{
  "d_mlp": 512,
  "positions": "rope",
  "rope_base": 10000.0,
  "attn_scale": 0.125,
  "bias": "qkv",
  "tie_embeddings": true,
  "parallel_block": false,
  "beta1": 0.9,
  "warmup_steps": 244,
  "seq_len": 1024,
  "steps": 3356,
  "dataset": "wikipedia_en"
}
Each number is 128 + 32 x the weight over its row's rms, rounded and kept within 0 to 255. Layers, rows and columns count from 0. The size above them is the row's rms in percent of the matrix's.

# layer 11 MLP down (transposed), 512x192, rms 0.0799, rows 432-466, columns 64-127
size [104  97  96 101 100  96 102 105 102 101 100 110 106 101 102  97 107  96 100  95  98  98 104 100  99  96 105 105  94 103 100 101 111 107 102]
[[153  92 124 170 182 152  84 111 126 173 152 124 101 111 160 144 144 105 170 117 117 128 101  85 126 154 129 113 115 142  89 145 115 104 216 158 114 153 129 122  86 175 135 105 105 118  62  69 149 106 110 107 137 125  73 125 103  73 121 140 132 126  76 138]
 [ 98 134 133  75 163  60 139 129 135 129 100 134  81  63 127 152 110 114 206  97 139 134 129 148 194 115 174 151 117 103 103 143  91  77 157 106  84 148  78 122 115  98 130 174  99  92  79 147 149 137 143  90 102 136  59 162  79 153  85 129 134  96 129 148]
 [137 109 115 114 125 136 186 133 199 161 125 124  65 155 125 157 139 117  95  88 103 147 126 142  89 142 129 145 159 109  68 123 131 153  11 145 131  93 123 118 151  68  88 134 132  97 186 108 140 193 128  96 117 128 107 148 115  67 121 158 152 123 142 134]
 [210 186 102 174 103 119 148 183 134 151 106 159 192 141 126 111  81 132 137 104  97 130 117 183  83 138 162 135 114  95 148  94 116  99  92 123  92 129  86 140  89  98 167 151 132 135  96 136 162 173 144 163  63 152 109 119 160 116 119 128 124 155 163 201]
 [ 97  83 123 135  87 102 137  82 131 165 102  90 147 124 145 174 144 161 196 129 140 153 156 152 146  91 124  99 128  93 144  95 148 131  68  87 172 160 156 117 159 132 111  56 143  86 148 122 191 107 108  71 109 135 160 152 165 132 122 153 154 139 129 125]
 [140 165 201 112 167 136 176 149 150 152  92  99  67 124 138 125 104 142 101 108 101 158  80 154 155 103 165  94 157 124 128 152 199 141  60  91 131 189 176 167 166 123  73 140 116 115  76 151 114 189 158 177  92 108 120  58 143 137 172  92 161 120  95 170]
 [216 107 157 160 100  87  43  95 110 159 161 101 102 166 111 136 113 148  97  99 125 160 111  97 151 153 133 115 106 117 105 153 130 153  75 155  87 134 148 154 146  69 167 145 142 108 170 137 128 168 123 109 171 132 108 173 139 109  84 165  74  73  97 141]
 [101 160 169 127  89 134  99 154  81 167 167 171 109 113 130 175 142 146  87 130 110 113 127 166 158 171 190 173  98 170 176  96  68 123 123 121 180  74  51 145 110 107 115 126 164  67 102 187  99  88 159 127  97 115 113 145 161  95 182 137  93 139 149 110]
 [ 49 134 141  66 106 177 152 133 126  92 123  82 131  97  76  55 166 140 148 112 114 171  93 169 155 223 112  67 101 141 108  98 125 116 115 127  82 111 150 125 124 147 110 117 112 140 152 127 135 144 103 151 112 124 103 121 145 124 170 109 172 146 130 102]
 [154 128 155 108  92 148 186 163 139 139 111  57 117 155 156  73 125 120 135 134 124  87 130 140 110 203 111  73 145 176 111 166 141 151  93 162 170 166 126 111 148 102  81 106 142 185  89 106 136 151 110 137 163 118 138 207 120  86  75 135 167 128 117  91]
 [141 153 130 143 154  97  99  73 122 104 169 162 145 186 140 143 125 157 104 159 121 162 125 137 155  85 124 113 115 135 160 176  47 111  20 146 145 126 135  98 114 120  96 123 119 113 126 113 146 151  70 118 103 218 121 100 116 121  90 103 138 133 147 142]
 [ 96 101 110 163  75 193 135 111 109 148 108 136  94 107 114 128 197 108 129 113  99 146  98 159 128 138  86 109 156 109  92 156 197 179  98 106  48 118 124 151 156 193  97 121 120 137 207 112 105 163 162  78 153 100 121  78 109 102 114  88 146 169  91 111]
 [161 169  99 162 161 123 182  97 160 141 135 152 146 150 128 123  87 111 147 136 149 165 134 131 138 141 160 100 107 128 147 129  95 125 129 161 189 164 129  84 102 111 100 132  84 140 142 102 150 177  98 153 116 138 146 109 121 154 194  88 160 127 136 152]
 [124 112 101 151 145  85 163 139 151 159 150 106 140  81 121 106  79 125 158 125 104 129 130  55 143 136 176 154 112 179 111 115  73 160 152 138 154 116 212 123 104 156 126  91 103 165 124 118 135 150 125 108  62 153 134 104 151 129 201  47  93 126 100  91]
 [109 189 147  97 148 133 120 143  43  93 134 129 135 197 108 162 165 136 118 163 134 119 149 149 106 121  71 136 151 108 102  87 114 127 148 153  99 130  63 131 139 138  50 119 153 140 125  60  97 166 110 171 129 174 168  88 120 208 130  63 139 120  96 161]
 [208 117 112 131 104 107  99 115 116  96 100 153 101 143 134 138 161 153  78 146 119 136 155 145 143 160 153 103 120 145 139 120 161 120  97  72  95 135 104 142 153 127  97 114 140 137 107  78 149 160 168  92  69 174  93 154  96 144 128 116  83 184 178 152]
 [118 116  86  96 134 102 159  72 169  82 140 145 134 172 105 149 151 123 120 169 182 156 137 118  97 107 181 183  57 153 137 147 101 126  71 177 133  88 115 152  83 122 153 117 127  55  94 105 111 157 158 115 159 150 119 109 189 102 147  99 115 151 110 151]
 [131 124 151 141 103 176 136 134 146 135 110 136 148 154 158 143 112  91 149 138  97  80 153  87 126 178 144 134 133 137 107  67 115  91  86  92 146 135 146 174 131 101 121 167 136 177 130 142 101 157 140  75 104 106 170 109  93 107 157 210 105  94 138 120]
 [129  90 105 164 137 139 150 150 154 149  77  61 183 105  95 163  91  86 145 157 110 188 124 111  77 209 148 113 134 145  91 120 122  98  85 148 102 137  89 130 151 113  93 110 174 105 136 118 143 172  96 152 127 160 138 107  80 167 155  79 194 145 116  49]
 [139 152 147 190  90 133 190 138 170 135 156  66 124 156 150 178 126 130  73 102 116 137 172 177 117 146 189  79 104 175 134 125  82 136  85 198  81 162 157 143  95 133 167  99 116 159 138  75  78 125 138 113 122 110 110 155 153 139 134 140  65  82 132 153]
 [118 170 142  85 146 108  82 200 129 126  47 108  95 150 105 105 131 138 166 132 190  98  47 103  81 134 172 134  90  86 128 124 141 155 155 109 120 107 102  62 104 107 126 149 163 155 116 113 138 104 124  83 120 148 140 117 110 151 149 100 143 153 157 121]
 [ 78 106 141 145 179 123 154 154 173 130 127 125 122 117 187 127 142 132 115 102 166 122 128 124  76  89 143 100 151  93 143 102  79 206  99 154 140  79 138 160  99 107 183  95 113 128  99 124 113 107  69  88 142 120 166 144  82  67 135  95 184 111 142 112]
 [123 153 121  94 117 165  96 189 149  34 156 135 117 188  91  73 106  89 114 137  69 141 151 119 113  90 183 117 144  91 182 157 118  89 131 163 125 152 145 100 152 119  92 141 115 186 171  79 206 157 191 115  97 143 140 111 102 110  74 159 177 166 156 121]
 [141 126 102 132  89  79 119 119 123 111 146 136  93 119  72 102 165 108 132 160  88 129 102 149 136 224 107 122 119 176 107 141 141 159 109  95 133 128  90  79 152 118  82 123 100 125 128 147 102 154  87 171 183 113 139 141 137 143  66 143 134 134 167 112]
 [102 133 112 100 135  93 167 120 121 121  81 148 104 115 123 158 119 152 111 136 130 125 128 131  94 230 119 133  87  93 141 150 151  95 152  86  87  86 130 158 137 144 141 138 142 147  72 174 128 160  99 144 150 102  92 142 144 156 170  87 135 145  73 150]
 [135  75 175 158  83 171  94 134 135 103 142 123 171 136 109 105 159 142 132 143  95 150  49  84 119  85  81 138 116 143  75 141 104 141 128 122 106 144 165 125  70  96 168  98 139  97 124  65 173  53 166 100 142 116 127 161 138 106  86 125 113 144 130 130]
 [164 105 157  94 146 136 112 151 132 133 196  90 190 153 128 131 112 157 156  73 114  95 157 139 226  98 163 139 158  88 116  83 105  99  89  98 159  55  48 103 101 158 121 112 110 101 118 126 180 117 106  77 193  76 126 134 148 183 190 191 118  99 143 186]
 [124 163 123 109 129 104 146 104 114  86 102 170 165 110 136 120 104 139  73  66 147 104 134 154 157 141 163 144  72 153 113 148 188 141 146 104 103 142 180  71 160 160 126 111 189 134 140 131 134 118 141 106  75 118  85 102 139 136 182 104  66 151 134 140]
 [147 118  85 132 143 155 131 141 121 129 129 106 125 175 195 132 162 116 114 171 111 198 191 100 153 138 108 113 137 137 117 146 151 194  69 107 132 129  74 147 106 155  73 128 149 130  89 148 100 187 137 133 102  80 141 137 102 141  90 137  73  80 137 105]
 [142  81 173 113 186 154 108 181 117 174  86 126 107 111 153  95 125 168  96 119 109 179  68 139  92 174 184 115 112 122 152 123 116 118 104  67 117 107  81 108 103 157 187 126 179  88  88 147 155 190  70 141 130 129 160  66 180 136 101  91 168 147 186 109]
 [128  93  99  90 138 144  86 134 141 150 144 142 145  96 115 134 110  70 145 174  95 154 151 123 144  98  69 100 117 145 140 154 158  96  94 137  75 132 111 145 206 138 120 142 117  62 142  71 119 187 135 181 153 114 110 160 193  91 102 185 183 131 117  99]
 [177 127 115 126  94 129 117 136 105 149 108 131 158 124 165  88 113 131 144  94 115  91 117 150 148  29 124 153 154 127 131 131  90 130 226 116 137 104  70 164 129 124 151 172 123 109 181  87 138  96 124 121 115 175 115 122 161 111 144 119  97  52 124 163]
 [ 96 153 140 120 163 113 114 149 161 118 156  90 121 155  94 148 132 113  84 153 186 169 170 143 139 111  91 151  98  94  71 168 126 138 174 166 183  40 151 121 138 133 101 162  94 118  76 182 121 104 134  98 117 103 136 148 139 149 119 164 124  94 175 102]
 [ 94 159 116 136 136 157 137 133 169 132 145 137 101 126 115  97 106 141 146 138 170 136  81 102 126 129 124 126 106 157  49 140 112  76  13 120 109  66 152 156 128  84 152 124 102 137 183 138 115 137 104 153 129 171 109 156 108 160 159 131  95 118 128 162]
 [160 155 171 137 125 131 137 104  90 110  99 117  95  79 127 113 132 183 129 130 140 170 168  56 143 114  93 129  73 126 130  83  94 120  80 154 179 109  71 100  71 144 124 121 158 154  81 120  91 236 110 172 114  84 151 120  84 138 106 189  79  94 129  81]]
# layer 11 MLP gate, 512x192, rms 0.0852, rows 433-467, columns 64-127
size [ 99 101 108  99 105 102  98 100  94  96  96 109  99 109 106 105  99  99  95 103 101 104  99  94  92 105 109  96 100 100 102  97  95 104  95]
[[145 131 119 177 140 136 147 122 116  91 133 101 117  69 130 110 138 121 179  73  95 216 118 101 136  59 165  88 150 160 138 122 111 132 176 178 136  86 135 143 116 132 100 176 153 100 188 139  78 116 160 119  99 166 121 122 126 131 132 115 107 158 104 131]
 [ 84 138 146 103 166 128 131 130 113 125 104 131 123 155 148 126 157  58 129 110 131  85  83  79 128 111  96  89 117 134 114 126 166 177 130 149 107 186 172 115 131 172 151 135  90 124  82 158 144 134 121  83 157 193 110 158 124 143 114  86 121  99 106  84]
 [ 81 110 169 109 135 115 163  98 109 101  79  62 175  57 119  76 170 142 150 131 136  98 189  96 159 101 125 123 170 114 143 130 134  80 150 114 141 129 128  74 175 127 105  75 110  83  96 182 148 101  88 133 218 157 119 132 142 120  84 115 171 107 109 102]
 [143 132 125  74 129  93  95 165 171 112 126 139 139 125  98 114  87 122  85 121  93 100 107 111 123 120 163  80 164 140  93 180 100 146 122  68 136 181 180  70 197 180  72 124 114 139  89 131  80 121 123 159 126 111 122  72  71 110 116 137 132 200 153 108]
 [147 142  86  99 168  94 116 151 111  88 149 149 118  97  86  63 119 112 150 110 122 143 101 176 123 105  77  84 110 123 139 178 118 136 129 163  80 150 171 168 150 106 174 167 123 144  96  59 123  46 137 153  67 162  87 149 153 131 181  91  95 139 125 169]
 [109 133 125  82 156 109 160 136 113 127 146  71 119 119 121 113 197 132  95 132 161 122 109 110 152 122  99  68 135 138 139  90  99 141 153 157 136 133 204 144 108 114  92 108 138 170 134 141 136 124 149 135 142 107 183 136 118 177  90 135 132 111 116 202]
 [138 174  87  72 121 165 145 142 177 137 153 155 139 150 169 145 142 138 103 121 134 142 167 128 164 110 111 140 135 103 126 164 173 130 166 137 107 171 161 106 102 140 127 119  94 112  98 126 137 153 159 134 138 195 140 156 154 114 117 149 105 143 155 107]
 [ 35 119 127 139 125  71  86 135 139 139  89 133 117  98 141 178 130 170 159 107 225 117 156 160 179 111 115 110 101  57 143  97 112 133 151  88 142 153 116 130 116 116 101 120 167 114 166 180 125 120 158 120 143 159 114 130 121 197 109  99 116 112 135 118]
 [148 130 128 134 187 147 114 166  82  47 114 187 173 128  75 121 185 132 176  88 148 105  80 145 133 104  79 126 125 122 183 131 100 117 191 111 117  98  99 112  94  93 156 172  90  72 108 116 104  94 110 146  40 110 127  48 197 107 126 143 123 137 113 139]
 [100  88 179 140 131 125 134  97 199 133  98 121  83 120 109 109 140  98 134 124 170  69 143 135 111  81 101 138 139 169 133 103 111 117 140 139 125 145 116 102 163 131 175 155 108 109 131 163  96 139 210 115 143 147 144 149 158 196 140 147 153 125  96 117]
 [162 119 113  96 179 142 140 152 129 100 170 153 176 128  98  97 171 164  74 115 127  70  98 142  92 118 147 139  69 152 151 139 167  89 101 120 126 187 120 197 132 125 139 136 158 130 108 174 124 144 105  81  95 136 126 126 128 186 164 153  93 108  76  92]
 [110 117  36 139 135  74 120 106 179 129 131  55 198 139 122 131 102  79  74  91 117 145 164 153 144 113 185 114  93 163 156  93 150 152 146 122 159  93 140 120 132 133 155 142  98 133 131  83  88 109  85 137 131 144 154 103  98 141 149 141  86  99  78  53]
 [ 84 107  77 132 164 133 140 211 127 160 150 152 126  65  96 130 154 171 119 114  92 139  97 121 120  82 102 141 106  99 148 115 145 109 139 164 116 140 113 148 104 148 195 165 201 163  80 173  93 142 131 130 194 141  58 137  92 110  92  75 109 129 146 154]
 [122 190 149  37  97 118 118 139  58 121 129 123 136  85 171 171 119 143 128 119 108 134 166 134  75 118 118  87 100 106 129 152 124 162 205 124 127  86 163 117 102 144 124 169  64 133 129 136 116 129 166 133 154 124 119  97 109 133 143 122 101 140  99 149]
 [ 92  86  58 135 136 120 106 105  99 134 133 100 148 142 114 144 125  39  78 111  87 156 122 146 113 104 180 164 141 170 144 159 180 188 103 177  83 109 137 135 104 104 158 151 120 180 141  62 110 119 175 131 106 146 120 111 152 191 117 120 118 113  80 127]
 [112 156 131 111 115 114 133  66 187 138  90  45 124 149  92 147 145 131 121 165 141 114 105 156 125 119 106  81 142  92 166 104  93 104 162 111 105 143  98 164 150 155 192 138  93 102 100 126 115 126 144 125 102 166 182  97 124 188 124 137 152  86 103 125]
 [126 136 120 123 157 136 151 155 119  76  18 217 124 132 133  67 158 160 132  80 116 139 152 127 138 130 102 119  94 155 164 137 144 146 128 102 116 123 166 161 105 109  94 150 128 141 130 179  85 100 159 190  97 129 152 137 163 120 197  78 119 119 149 179]
 [115 154 113 113 120 113 141 126  97 163  98 140 138 129 157 108  77 178 144  97 203 165 132 131  84 128 114 109 113 163  72  89 156 147 132 117 120 113  72 145 114 108 114  51 134 130  85 200 160  77  95 173 109  86 181 119 146 100 113 177 167 183 115 173]
 [135 122 122  84 146 187 155 163 102  91 107 168 122 143 124 131 108 144 135 110 145  91 119 173 114  96 213 101 112 138 153  80 118 158 128  90 111 166 127 140  24  86 174 133 139 108 124 125 144 143 165 124 188  97 168  66 171  71 108 108 141 139 102 120]
 [139 122 117  79 172  88 193 131 144 118  77 136 125 124 110  95 107 101 121 102  98 252 126  79  74 129 149 116 152 207 153 155  93 101 147 130 136 185 150 102 175 155 121 141 138 156 145  85 125 122 146 158 136 179 105 159 122 160 157 123  90 122  99 130]
 [101 155 114 113 181 169 115 111 147  79 169 124 129 155 147 100 107 109 151 106  42 127 127 116 141 124 140 127 109  85 106 156 108 127 141 138 133 155 166 153  86  85 148 180 111 161 145 173 149  81 186 119 152 126  83 152 163 159  65 111 133  88  38 141]
 [103 103 114 147 117 166 154 174 149  83 113 124 142 115 214 164 137 174 154 126 165 138  99 128 143 118 102 191  66 128 163 104 146  44 154  99 137 141 117 148 186 115 141 159 148 177 159 117  72 118 125  69  97 132 146 130 133 185  92 140 114 221 101 157]
 [ 80 135 131 148 121  76 103  73 102  86  55 113 106  63  95 185 109 123 143  87  52 135 128 145 170  74 130 150 108 144 111  76 145 123 206 165 101 138  54 111 123 120  81  88  91 182 109 130  96 104 106 199 161 152 138  68 147 172 165  79 226  93 137  93]
 [140 147 147 168 101 168 167 167 114 118  35  95 145 114 150 156 121 138  97 130 157 140 166 148 154 137 185  99 118 175 197 106 166  98 154 146 145 133  89  72 142 145 155  79 124  66 106 150 103 147 174 105  84 128 123 110 132 117 159  79 104 137 166 130]
 [ 49 159  77 135 162 159 158 207 135 128 155 106 125 167 148 122 100 141 132 115 162 156 149 125 116 142 182 135  76 168 114 112  35 100 119  95 139 180 126  89 121  89 134 120 138 179 127  57 137 133 129 121  69 126 101  99  80 152 118 113  93 143 102 141]
 [129  97 169 166 170 153 153 109 168 139 100 121 118 169 155 117 146 206 116 157 121 149 147 113 154 146 153  97 115 169 131  93  54 161 108 130 188 162 163 150  88  53 135  98 104 162 118 145  47 110 147  92 111 131 152 130  59  96 110 155 136 154 163 100]
 [ 82 138  81 111 163  99 186 185 153 128 131 157 172 112 126 129 155 124 120 148  55 135 142 121 204 117 120 104  62 212  66 119 139 155 122  85 113 129 159 138 143 113 115  96 124 146 129 108 109 130 190  92  91  90 240 136 194 140 179 120 153 100 125 151]
 [ 80 204 120 102 147 140 141  74 165 120 132 107 173 143 159 104 136 101 138  85 153 133 140 131 103 120 133 133  94 189 129 102 152 148 130  95 121 176 109  85 156 101 170  77 109 154 144 153 106 119  73 103  38  95 211 167 123 111  77 114 114 152 120 128]
 [111 117 118 126 148 143 120 115 116 130 164 144 163 103 125  77 143 164 134 132 120 104 106 138 136 120 178 116 105 139 123 118 127 107 151 130 115 123 154 109 162 171 133 195 110 219 166 110 109 162 171 122 111 122  64 124 121 154 141 134 101 187 149 148]
 [140 153  99  98 133  82 104 126 190 125 131 142 143 125 115 189 145  57 143 144 118 125  89 156 118 140 169 141 128 130 127 159 149  72 153 170  70 124 170 192 174 155  92 125 117  97 103 128 159 145 113 134 173 116 120  64 160 103  97 195 151  61 112 101]
 [ 64 157 102 131 102 164 133 109  98 128 103  91 140 122  99  78 139 106 131 124 136 183 139  85 119 123 201 105 140 137 139 198 125 150 132 153 137 119 120 186 124  91 183 210 149 146  99 107 163 102 110 169  75 146 141 117 162 149  49 140  73 131  93 157]
 [103 164 142 149 129 131 227 153 146 158 139 127 162  88 124 153 122 143 120 107 138  98 108 131 147 121 138 120 121 166  81  69  88 111 179 147 145 163 163 124 109 131 131  91 134 163 136  58 131 123 159 164  98 123 118  92 143 102 118 118 149 118  69 151]
 [139 177 141 122 155 173 139 131 151 121 114  90 155 135 112 219 101  93 147 208 139 118 101 141 105 115 144 102 110 192 134 144 162 165 148 132 135 130  75 186 140 111 154 104 113 106 109 100 142 111  79 141 109 162 155 132 164 143 117 117 118 179 134 121]
 [135 141 132 115 149 128 166 163 147 129 155  98  97 157 139  80 149 152 114  94 103 146 176 155 141 142 183  96 155 176  92 117  92 146 105 124 130 167 143 135  96 185 136 158 148 109 131 139 145 164 140 110  80 100  84 136  51 117 146  69 105 140 128  90]
 [130 115  86 138 123 152  72 151 118 122  74 152  93 130 158 174 178 104 102 113 155  63 127 164  97  95  96 115 178 176 140 123 144 114 126 150 108 139  95 161 123 106 122 198 136  91 124 176  71 122 147 129 136 122 108  90 115 146 169  65 122 128 141 111]]
# layer 11 MLP up, 512x192, rms 0.0849, rows 433-467, columns 64-127
size [ 97  93  99  99  99 102 101 101 104  99 107 106  98 101  96 106 100 104  97  99  95 103 101  92  91 104 105  96 102 102 101 110 104  96  96]
[[177 111 115 133 102 101 103 107 109 141 132 108 161 186 114 184 113 172 110 174  45 131 166 120 133 142  67 124 157 108 147 128 151 142 131 179 163 116 110 123 115  98  86 101 117 199 130 164 154 119  56 155 147 123 111 129 119 148 123 106 105 100 115 174]
 [ 80 170 113 169 109 114 161 119 110 110 118 145 137 189 135  95 110 191 101 150 135 165 154 162  87 127 128  73 183  96 167  84  85 105 123 105 129 137 130 122 129  93 136 162 178 132 147 115 143 143 166  89 174 174  57 116 134 136 144  57 154 135 197 165]
 [ 72 105  69 144 111  68 128 153 130 151 145 108 134  59 102  89 123 121 100 132 173 115  68 135 131 124 117 116 162 159 116 133 120 178 109 140 155 127  88 141 139 120 132 146 150 141 181 113  68 129 128 105 113  81 116 179 136 128 128  83 129 183 138 118]
 [ 97 127  50 105 151 135  34 159 113  65 153 203 100 133 153 128  81 151 163 104 122 177  75 108 111 160 148 187 132 143 137 124 130  86  90 100 114  96 162  94 105 105 119 149 124 154 101 101  94 132 152  92 109 128 140 167  89 106 130  82 135  81 156 170]
 [163 117  80  51  91 118 155 121 140 110 141 112 140 208 125  97 141 122  94 146 142  97 114 109 134 124 140 106 121 174 120  92 135 138 123  89 162 136 131 157 109 157 130 215 100 116 144 125 159  75 126  81 137 195 134 134 119  80  94 187 137  97 118 143]
 [155 183 143 205 133  93  93 145 100 114 105 103 131 142 171  74 123 164  88 121 188 123  96  80  94 135 131  86  98 165 120 161  80 154 140  58 152 151 156 122 118  94 103 142 110 166 175 153 140 121 171 166 104  97 152  94 147 173 138  54 129 154  79 147]
 [110  86  84 132 139 156 127 117 107 169 159 146 196 120 178 236 153  70 167  90 164 107 118 171 115 116 146 119 105 131 188 142 124 113 123 115 146 153 139 141 121  71 100 123 136 101 154 157 129  81 116 127  99 140 145  82 124 170 157 149 132 179 158 183]
 [149  55 125 104 139 136 158  80  77 108 164 153 110  74 105 117 129  58 171  92 138 125 117 144 112 108 179 140 100  90 170 134 125 156  92  76 130 155 176 130 134  78 230 160 179 149 105  90 149 168  93 122 144 191 148  66 123 121 136 160 126 108 152 127]
 [195 123 145 148 132 124 131 146 168 130  80 191 155 104 109  88 140  95 143 143 137 106 107  75  76 139 107 150 111  84 142 150 132 151 165 112 142 132  62 147 150  60  48 146 135 110 130 171 103 115  99 111  70  99  84 112 149 132 128 128 148  86 157 117]
 [133 140 102  98 152  99 165  87 190 129 233 110 164 159 108 136 117  99 129 130 115 159 111  70 120 137 130 178  99 105 120 104 152  32  92  91 139 111 168 134 156 154 113 138 136 129  92 130 144 157 118 120  82 158 118 135 120 115 152 122 129 121 129 121]
 [158 163 191  82 175 106 148  59  56  96  91 135 103  91 100 181 155 127 163 140 117 185 106 153 148 138 123  76 179  76 133 137 147 159 146 161 116 111 117 136 192 160  75 152 105 157 165 179 163 119 110 140 150 155  94 124 158 150  51 150  85 135  99 135]
 [110 138 123 160 141 106 164 187 127 137 156 109 128 152 125 149 146 127 118  86 138 144 171  89 163  80 109 132 165 151 130 132 111 154  91 151 151  91  64 122  73 130 103 146 102 157 136  98 128  83 112 110 150 129 151 108  93  79 150  66 133 137 124 161]
 [106 127 126 119 152 186 119 133 107 142 134  94 160  69 153 136  71  90  71 141 146 121 159  89 112 103  80 110  91 134 115 112 150 156 131 136  84 123 157 168 130 171 134 187 149 133 149 141 119 100 178 156 156 149 174 123  94 130 134 108 211 196 122 110]
 [109 169 111  82  82 169 125  74  29 130 116  97 123 118  62 120 195 138 141  77 122 118 145 164 129 100 146 148 203  93  80 117 127  23 128 135 124 103  83 154  95 125  74 133  79 142 140 160 145 136 158  88 150 130 168  85 136 160 131 100  95 144  80 108]
 [136 130 131  65 119  77 131 116 112 169 155 126 174 101 133 122 148 149 138 101 148 118 205  59 132 113 155  99 168 111 110 142 112 175 110  83 143  94 130 120  62 105 177 138 131 112 117 118  78 174 136 123 144 101  64  91  58 117 135 168 151  94  82 117]
 [192 144  79 154 163 130 201 121 113  94 122  97 180  93 107  72 149 125 183 137 129 124 125 120 158 111 131 159 144 103  88 111  61 125  90 126 122 157 150 128 150 147 106  56  40 102 126  85 102 139  79 116 162 169 156 118 135 121 113  90 123 146  93 141]
 [108 169 158 125 149 158 165 118 157 112 111 124 101 124  85 112 147  83 142  54 111 115 123  61 140 117 165 138 115 176 133  97 165 135 118 121  99 140 136  72 197 117 151 180 162 136 175 131 168 128 134 107 140 101  75  58 118 119 186 143 139 146 137 131]
 [108 202 100  59 127 159 174 120 120  79  83 100 177 134 144 140 111 214 113 200 154  42 166 117 184 154 118 100 110 115 158 178  98 111 117 101 138 137 107 103  75 142  92 102 160  86 113 176 155 124 165 147 128 115 142 127 137 129 151 114 137  87 105 132]
 [163  41  95 168 138 113 120 163 157 131 119 114 137 111 151  99 160 120 106  89  67 102 168 132  66 109 213 141 142  88 110  73 128 119 145  89 172  75 130 116  86 112  92 103 173 134 122  96 172 121 125 123 130 105  62 142  79 135 153 139  70 107 126 137]
 [182 120  68  83 143 140 161 166 113 132 105  76 151 145 124 148 149 147 147 112 126 135 143 162 142 170 105 134 167 116 184 205 140 159 143 114 139 146 144 109 142  89 111 106 110 131 119  89 164 151 123  93  97 121 132 140 129 155 139 104  71 182 201 135]
 [161 192 141 115 156 126 110 145 126 119  48 144 148 124 118 113 135 128 180 103 127 133 130 138  89 128 135 118 138 167 144 132  99 109 159 140 108  69  96 158 131  83 129  76  66  97  86 110 159 137 133 143 180 145 155 128 119 172 128  82  79 119  79  98]
 [157 114 160  99 110 114 104  90 149  80  81  84  84 163  94 143 147 166  82 135  98 105 178  89 170  97  98 116 155 115 126 146  80 148 128  99 212 107 120 149  82 118  93 130  58  58 112 111 111 108 115 153  98 153 139  93  66 156 136 150 141  89 143 124]
 [154 135 121 168  92 161 161 128 115 113 150  86 161  92 125 190  97 129  84  94 100 184 132 128  90 111 130 109 103 103 187 155 146 138 149 130 124 178 113 131 118  64 168 187  71  60  80 177 154 150 102 102  69 147 143 102 123 128  91 132 130 110 152 185]
 [119  77 143 149 120 152 126  92 133 101 205  69 127  81  91 119 175 140 119 133 154 144 105  78 176  95 131 105  95  71  88 162 119 197 137 105 106 176  97 174 114 113  97 141 136  94 110 144 140 179 145 158 111 163 104  98 129 142 116 128 151 117 133 102]
 [ 90 115 121 128 102 105 169 147 146 151 129 175 111 148 127 152 134  81  94 102  89  81 175 113 174 114 134 144 160 148 198  54 100 128 161 154 131 145  84 125 134 144 128 104 137 144 147 115  64 162 111 175 132 107 157 130  91 145 192 127 112 155  98 119]
 [160 112 162 148 140 129 130 153 148 109 111 154 101 137 105 199 139 134 106 122 104 181 146 178  81 140 198 122 102 131 144 131 134 122 123 136 104 116 113 143  93 134 110  97 131 127 171 114  48 139 154 103 109 149 123  98 157 133 106 107 156 153 126 101]
 [101 169 111 118  84 108 157  57  87 123  95 118 140 132  93 106 180 120 115 112 149  95 120 112 137 114 125 192 123 104 111  31  69 142 117 131 138 124 127 176 130  95 196 127 129 121 106 117 136  98 141 138 108 187 115 141  77 112  90  99 206 101 148 148]
 [102 123 130 110 159  97  89  96 135  98 149  50 173 127 115 122 126 219 109 119 136 123 153  33 121  80  87 159 116 126 148  21 153 112  97 132 157 114 146 145 152 163 157 204 175 138  83 143 151  95 123  92 123 127 157 154 101 134 111  73 162 130  97 155]
 [111 173 165  66  65 141 113 130 120 157 133 107 134 153 118 173 110 134 151  83 119  97 101  77 140 113 133 146 131 139 140 145  93 129  97 144  84 123 112 134 173 117 160 120 195  93 199 133  27 132 141  96 100 183 134 138 134  94 141  52 108  81 157 155]
 [118 150 143 138 168  88 156 136 193  75 124 142 138 126 143 163 164  94 163 146 133 196 125 136 125 133 146 150 141 113 191  73  89  50 154 119 133 128  74 144 132 154 119 113 157 101 120 138 143 146 132  84 186 108 126  62  75 131 108 128 111  95 118 146]
 [162  68 190 157  58 153 147 111 135 166  99 129 139 120 149 107  97 114 178 168 149 195 148 139 164 129 142 105 151 172 130 112 150 123 176 134 122  90  81 120 143 183 186 121  96 122 134 168  78 176 140 168  66 100  77 122 157 122 119 134 130 143 152  80]
 [149 127 141 102 130 164 112 120 166 100 190 103 119 160 132 109 122 108 111 114  89  85 169 120 180 117 108  88 168 149 139 242 101 132 105 128 149 145  99  91 135 104 114 157 110 103 177  74 106 134 144 146 170 120 105 102 119  68  95 109  97  62 155  92]
 [117 150 129 122 115 109  93 174 114 214 165 109 160  59 116 146 115  86 162 113 153 116  74 146  76 163  89 116  94 186  81 150 174 135 180 102  70 200 143 108 155 168 100 121  98 121 146 148 154 121 137 158 142  57 179 137 144 100 139 146 150 177 119 142]
 [151 142 132 118 201 121 136 148 108 166 103  96  54 154 158 119  39 100 108 106 152 117  69 131 134 162 144 126 117 180 161 126 157 169 136  57 177 149 131 209 150 113 100 211 141 111 134 169 150 117 180 103 252 135 103 137 134  93 189 111 160 185 117 121]
 [100 137 128 167 145  99 149 112 103 110 161 152 112 161  90 161 104 162  72  70  89 167 115  83 124 127 132 186 125 133 167  64 167 124 132 142 110 108 154  80 137 146 131  86 137  99 150 123 117 180  78 155 148 164  89 156 126 149  98 145 173 147 165 145]]